Weights of a small GPT-style language model, trained from scratch on English Wikipedia.
Training: a variant of Muon for these matrices, 88M tokens, 5669 steps.
Each number is 128 + 32 x the weight over the matrix's rms, rounded and kept within 0 to 255. Layers, rows and columns count from 0. Numbers have three digits each.

# up: layer 9 MLP up, 192x64, rms 0.126, rows 26-56, columns 0-63
# down: layer 9 MLP down (transposed), 192x64, rms 0.0705, rows 26-56, columns 0-63
# gate: layer 9 MLP gate, 192x64, rms 0.122, rows 27-57, columns 0-63
up26:142148209201058172141086109108180143060132080197194070107128172147167053151137042077143111146167194255102101139122197134156109143086212228039111123142169047124142193232197027110105046091167161
down26:129143125117063097177103108092195159101133131122133128084231185157128122073134085098135138129140193255068107063145120160115105255156072127153089134158096096131142124153188078073163065135148192
gate27:156115100103082084125120120149160193126043110109133150091048111099120142140129169075136103141114151150143159132098103115125070055098152105110158119163103102144080105094123097115169110120132128
up27:152140126152152126131209198169106147200044142148092078089125189135179108116142147158059096127062149107118108096118139171186165089134134137146152072098132126182131113162128129097111109130155113
down27:149141121080095062129114083197097125138145158155170135047171121103091141128094148167104082101114084119137156074156117189162101142111125119143137119144108124130147069125115081218146034120137132
gate28:133123185082127152071122095186124123102105106115137097158056070136134085143166110108087074168100089172112226175128143161096096191166118132100123161145125110137117156093065115137060123090128151
up28:155153087160135100161131167109124091132155111155120103127124130088071124108081189164111192073161194116134106093168148115127099148077152108137155081103161197076126170124162138136122121159170140
down28:120139144088112102120093150183118064151103124088135152008131115130188142135141148129138146147084115075123121161114138110125115067137102107161141177148159174124110086091121117126120100133103159
gate29:116147133151186126157200189126135134122119106129112101125131152193148127171120149167102131139151095122120149095140129118125173104109107157129152085140187211138154184162181140084100169157174103
up29:158144106126151074131167118165113108161094087167144164093126161102159168111085173139172127160113124140111176127190125181144144060131134123150142133132166099141129104113074147140066110086137159
down29:137057145134158142121128125166093144118166142081117075138128136138093186174184110149090128105112139123110138102165122105134102071119110168153093169110149165070106109125120088089152186149171114
gate30:135105122131127154120162132142111106117145149107101086194135147181117117121157153138084141125146113141118098109101135135114137175162120148116137169118126124133157149117151119133116147145153187
up30:136162092110128104105114102101121140134139108158189104117126109148115110117162142112132113153149147126122172161117131141127131135151072145111167147118115160124142160091145128116172163145149106
down30:149100113135121128124128127155141113106126129089069121132113150169114105132105107093129143122137092147122046081086134086105109076127138144131107125134151028136131174131111118131110114123096172
gate31:099131106159102149118169099116121141146141145137153114113151171095201126135087122153115081121167141158114124076181109132092151135132160136185067127155117147172143074137140059145175094135106111
up31:086124101099158118109112185143135117138144117087092094088113111109065112065116197144130158123145131140116143107182150121147074136137088141160117142117119108142115131152108138144117094148078131
down31:161101072193099140125116113128086207160150100112177082151150100128124172086144115100102116168157163138154129138088153085128140082121126121116098153113142124109162136131093134128135138135141147
gate32:157105122117150147127169118146139140166203095115135165154143156136073135152146096093119145139116132151121095076145089128159130079102159126160140183108164194159075081129116123110193152129203067
up32:107086175091153158121142144077100105134113167135092160106205153164102132139079136102112148138099074106154132106118038140110125129135085107123180169128138160121139127094080078121151161115116118
down32:158123125161114118111143149195140166120153088126138155088069079123116097101119182192153100092163124124089191077139135096122095119111174110124137120119089101138107105137166147183180111119215117
gate33:173173134096163156149178149160162157157110106212120140082178120123177147092134051120176151149156095165057099077087119170124167121145090144102123159129120091089136072079125092146179179112133138
up33:101161152138186088157140154122135110133161151178107101106131059136107140074099171120090053066193116191134111082114179113141130132105050111117144138140127110148095056160187125137153124156082082
down33:182115136097124194098105127137161183076105208177128121137090125101108194126054146114151166103122108098103109150134097099141155109190154209118163137097071151113132141098210098191128169121118118
gate34:136132145110087105114136169143125134104074120135141154128129181108095151125029157186124145188143126111143110149164164167115115098118193106140159111138106184134128157167125111132097076109171151
up34:164117112111148093122152105121138125096067122174149123148200069128123124121094225133104088104129109135153083128093107120148109157115127134153072096116127140140168085135120084140145114134150095
down34:066123109150119167128163133077117148120139098109120142144114119123108146199128017132175167156151152119151102140141127165037152162120121143111156138168150093112102148122148149132095098144136152
gate35:108163134099125164122148151131125140159130129155114154166097114156116123096134124109120139113130149133119132090121140147134166068115184126125196137126135162076127161077131142154151133151157099
up35:070107126180131095138098111111088112119117222128128113121108151117147098141145098169106146127131125156190193152165039154098117164099103138186058113084118132138076063131096113157112136105122061
down35:109119207111094127138105078096143165107143170111137134094111158165130094095079094130121120155121104081153167118129155130097120121053232131098167110110135163102166151047106159141148148164207087
gate36:143092109168136207114095155101106141093123155106179089119123186125128084112095118082060116197152161142152096153072114113143167138072141078090100116136132099101135079076152101131095210140122078
up36:121124082157084132125079065131101088126157114118155127154120096164081114160109189135138113125088133145147173158073120172175179108072119106120089124123155147155122161127129121116097141149081139
down36:209103166096128070066138195102105156144086121131095188096119125109125112132150154180120092087138091102082098114136142115144158096123168139131127155172114150103073110152118124142141142104149179
gate37:164116130116122086123117128117090133129127115102140152224108154154092162108158145176102134113166153106152153067159181112152167109070172105140154153110149144144145116125127110102153124144182088
up37:104171046147168101180079132116150115185083173142150152130148095097095222117136101191124169156128100085159117101131120138111139145109160110114102151108157130095115178099147098156106128125138092
down37:174145172126122146140156165137103141123158123135114104163107115177128053156103176100120126147128157176122137149095135133114134148163222165136101125172111159156125096145130155086134154162136137
gate38:149078124062134126107143154102104148088153095127157194168105123166144108098179131123082125130142034091127134114129082117100123089116094121081161168124145171163143131026180191148141119153162153
up38:116201140167124147161054173132137089114138119169161149133202120150119081112146140149166146182120101110130137158110141116119145121140074096071157124187128104163117131136188154154094066141130143
down38:117143155126153150154145104089091164148165123143123145117143165154174192120093145087074110163104008125180141108164171121110088137105115110128115116103174166107161115166106101139147135155121099
gate39:062121148111195142130118123104081085110148115151163102129100118121110122134137176110125151119163090114150124125121131192158214088157115142146151086255083155132162160147160142168145115098156102
up39:141119153165167165163109132152109146084122099110125102132128150135130089167176125186145152093163129160155155177121192213188127148149132130116099098205115137129112111136142054124103026136133120
down39:098126126121168103080101122117176196142152121088125098092162123202177140093139127118098200122147088102141098163117131101132131129102149080092141144167115084161203185099118124138127146078128152
gate40:056143117141147181130186159132102164214118166138133175123134127132199070118133141139108075131136147136083103144171056112168105143131123150126126108179150117121081099148147142180069131139164135
up40:094160149111086100134044122116108120120140067076118149180076136175082167078131090102135158168091154131153111147032115109094158075085171140156126109076096190119165166107147096118152062097092070
down40:106140102142134085107164126126098161147135144131145089122084105149126058089076162156086092219167175100119043094145134194142110147097088120149103149108125176169165171116172112100161109152137089
gate41:142129142165118133129105149109090099124156122185092087151166121150151076104191085135123114133150075176110105175107064172109205148022142090079159106165098096124156157153116102159117119110118100
up41:125152088114178113128084166126121146129066116148119148147119123162193031084134160143123190107151107117191144131152128088212152084122102172094131109131121091124125131166146124120105134071164124
down41:095100181148157161134121111070140123112108100109159155107127174135132164120147099147112077161117183129109194146147129200053098120138171079149176153112135203139176119139174136102109135115150119
gate42:108107144218165147154112126120109050167157082129164184097115155128166125153120118091134094144128137118148121147105087128137124115029148139129131189148161158147172109131134110135157197122141103
up42:153076118160140150124199138147108238130160212113138095120108111124192142177152117186128127137160154164189186204102164151156200204116175137098170125136167109152133138154152182118140134140153094
down42:127137139126184141137070089086120012136143073103118125213134076176169174138135130103148119162072089095173193142108094163103128132064130149133160122148155199110195115056138149126145180116089085
gate43:148103101092145128168144088175109134123128138105094127122154150100100103137169142132148116116178186180125157102161121124115202125152106125132093077123151114128116101149119155123123090145192125
up43:117097102113150130118138107203176178193134107142133123066125088174119121137105154168137131132101133136158132216099116099104178095170086106144075132156103113085141161107129142155113156107049151
down43:116169139182159091115112181087145180171146120110165132197086182100097093168099175183119131109165138092187092153135087108125157062138156090114116123115087109141168080123131105101131176148081118
gate44:109167132150121120146133105148128123159118145146121151156123128120136117133111141143118166159143087136136185141154134155148147122138182147123157087101130156129153109105131151145208147149144061
up44:115148100147097133100176101112127171101167142146177142055143139123144083107117161154142147086113097051140183120135101088122181092078127202118154152109168193078098158106084098246143151180109126
down44:142134168178130108134059109099091092174145173135132174138057152166099115138055152173155090143111088118159191140187084150152145131117208180148172116094065143127152162089138204240230163186165051
gate45:209111152119055122096122050068103197138111160094134116071136114146147138157079154140116125092149185151175168174129171114123131221060101090163149155117173116147118112112094086160166117166167123
up45:110094130142139063118058161100060132078115088174131123216137134191187122100137153175173104087132134194133166142165133147120108046090116216166184140134184164097089154136101088143143102151137064
down45:187109167149158159146184160049155202138105118186125136068110087129131122149094158126132064092153182190127137167131050124118087239181173166108181122132107149107102114184115141140214175194117160
gate46:099151152161179125121122149144140108125169108111163146112060159153146146189143116122100080100152121104123142123077149122116178019141116162137081105148160116168189085126100144108141155118094117
up46:077082080145102125106149073153070102115123203132117110142132157056118152129107117161167150094091138114149148125107147142121142049130154111112128143122100132114130163143140147065083160099109083
down46:107052114113137085130157122167132115150039138149097142064124150073124151133158114129111193123149093160071159101162198101139130192139080109109136123115114098063125190130132115081128179114142148
gate47:085119135128111083090118139150114112086162101145128158106075162198062139128137120088164124132083149161142134132103118150081111192076150178150160122139060119190110077135126137106162121145146128
up47:055142122039114082091113054077107141131128119155131168093159122140117072113111150131112119156126128118103112171114083065145133129099132077112100115127128125134122111122139120109151085122128130
down47:165117161150167115119104127125139145129098122105128087133139074102181151154114083098168117091140112140146110133132148167081190024148170179101132152104100161141135103154103144150135180135113121
gate48:096174129135172090145112054085109147088124154104163170125144098187130192077101155144184178118089117126160172114112111176126136120131168087142156130136153134140160161107148140211128106191136156
up48:122154094150096104109180134097068089075156170129140125164147100146147123101110126146113045164082141099131085128145107096139107169129162141107117133137136157153096118115053139121135168116103113
down48:162117176132123087088132099160153114131119089117149097131124110143141102161152105118139151098175102162117178104115152089115137154154126150069097128109089099096158095153115051086093088167140140
gate49:125092126113165174146068157107187190166154165125138110087161096139180165083183155129151110097145116099103094131088069140164138091164123114143160130134156120130123145202180109167138082113186139
up49:129103111184161146115139098128147127228144147138118161118091105139090119151073106156148158116138100103147095110172153092175114122142118148134112150117088171111148147132107066090183127148153142
down49:095133130132146127135174133112177149107186104126072115074174139097140175164081126152136182119179128181119100153166096120130099210122128092091147109126103114092149131129087197157153112141114131
gate50:101111118127113131124112150108146155189119099137184050111138110131121114117085173183088075053177120147053164120130184119116147121145146132171105085101124117103122090137104118193130144132129120
up50:151065101145103099138078220087111167166101115164175106145169131112142127154140125147148094117158116159083075142081148144096129085119063097118105079160140154172117130179126153157103174137109061
down50:098164155149102119099169079126177077102090089093126130195141129114122124133151105103125137108130131143159076066117115141097137119192182117125090108125134068093110102160093065165128114141132161
gate51:127110109104119126088131140134094151134108201109123133093099116131130163128175083066158132081129143133091125100133068084162102095114045154124137166167103179136070095148147098192134141194069185
up51:236080113101132166166126123070086181115159177130161139140110149171195151147109125104043142145144134114186174127018114115210037101068157109117138135193086080160119160100099112131182138161110146
down51:087097151108158123183194132159128111069173168141174120157171105139124127138070168185117109136129096120103105127177123228148114134135154128113141128077111179162059139048196185138138119097185078
gate52:135130154144186150107093100190171083117113125149093151079082142052132124097157084154113110143124120100164124162168084127142146141093182082135122117060096164138124114179156133126096113166181146
up52:132149161148157183144128116123096153117110141083142136109132131156127168144124177106090113090103154096168122172138148172112173113096165092128086132171163107143127140200087098113106109156125115
down52:120145109118123178161151126130143132126173033069086124190139146099162084088094110145115084103101146095120176125123086103083135155072108159146104127131166129128153098129149113142143127169106129
gate53:149125118117135193118070136101114131087112084125163142093243142148160121128112133125079119144156115133128081138096136170097178117134090106108091180103157172205143075097133098128113114084132144
up53:125094110157147161119146104125171117150086105120133106122060156133159153068141142087138081090127127094102090144119151063099122162129155128128113118165144164132155165186193146118186131161102126
down53:105118175149128128093132148141118143144095169112139141136049166120118129121144110109152164149164084040168102119141111158115096117119099101096103141071102111085078195132074159115117135182079085
gate54:141141131145166133094106118111125159179184125113069188151136071159220162151123215104141109133118148045131146100068135067128146103100108115108161117127175141143119177105106139149123078164143153
up54:109158125109081121130114109139191150110098119067094121125137143066111170097114138122123151136155128100105073119099108133136108192122105102170150129119163133169151118091110048135132161061161116
down54:157177155047150131109131128121097129153190185090123150092104103106116163136137159146139104169142086070113131110128163161155113097149186107118143089067098081098122127103119107130142117145124185
gate55:052101084115121221126146151133096184086104171094159164092144124090125069156106022141065077101136159097194107144115116125126165156096162162088088095123114098135107135107143084198180136109115122
up55:086143163134072107129077158146140124200170110094152156139141149084132166129143141176111136172130149119120098188189148109099083128138134181120124145121105151223166192162122157208114091211144118
down55:117098182115088091048117109213093107137139190104135133132165197093115121139091139149189154114121194170139119148124105115146144144109180117035181105163089085132083135099141120202118120141184154
gate56:130159116165086121109153085116109082067148142166124132136128145129169146123203095132125087164105106082128127164135063127165162086139097148099178160099158111128105118104163116112189140086139099
up56:124092118105163160174120126104115148110118099119161113078134153150135146075115190075121134173179121127128126115141106119127102136121211074114194175116159118099119148086073127112088098152111106
down56:080161156148152148179132113085141137094106161145130085160211112106100181093156142131120085126137074105130139148101074150163124125100169112170165148079192115088139083124114086130138174129192095
gate57:182187133079130127114135144076164100148136060142132128119140089118116137161116177103095114127134126145134128078125177137154101107134114163147130087162183126184142135151164118136170142144084037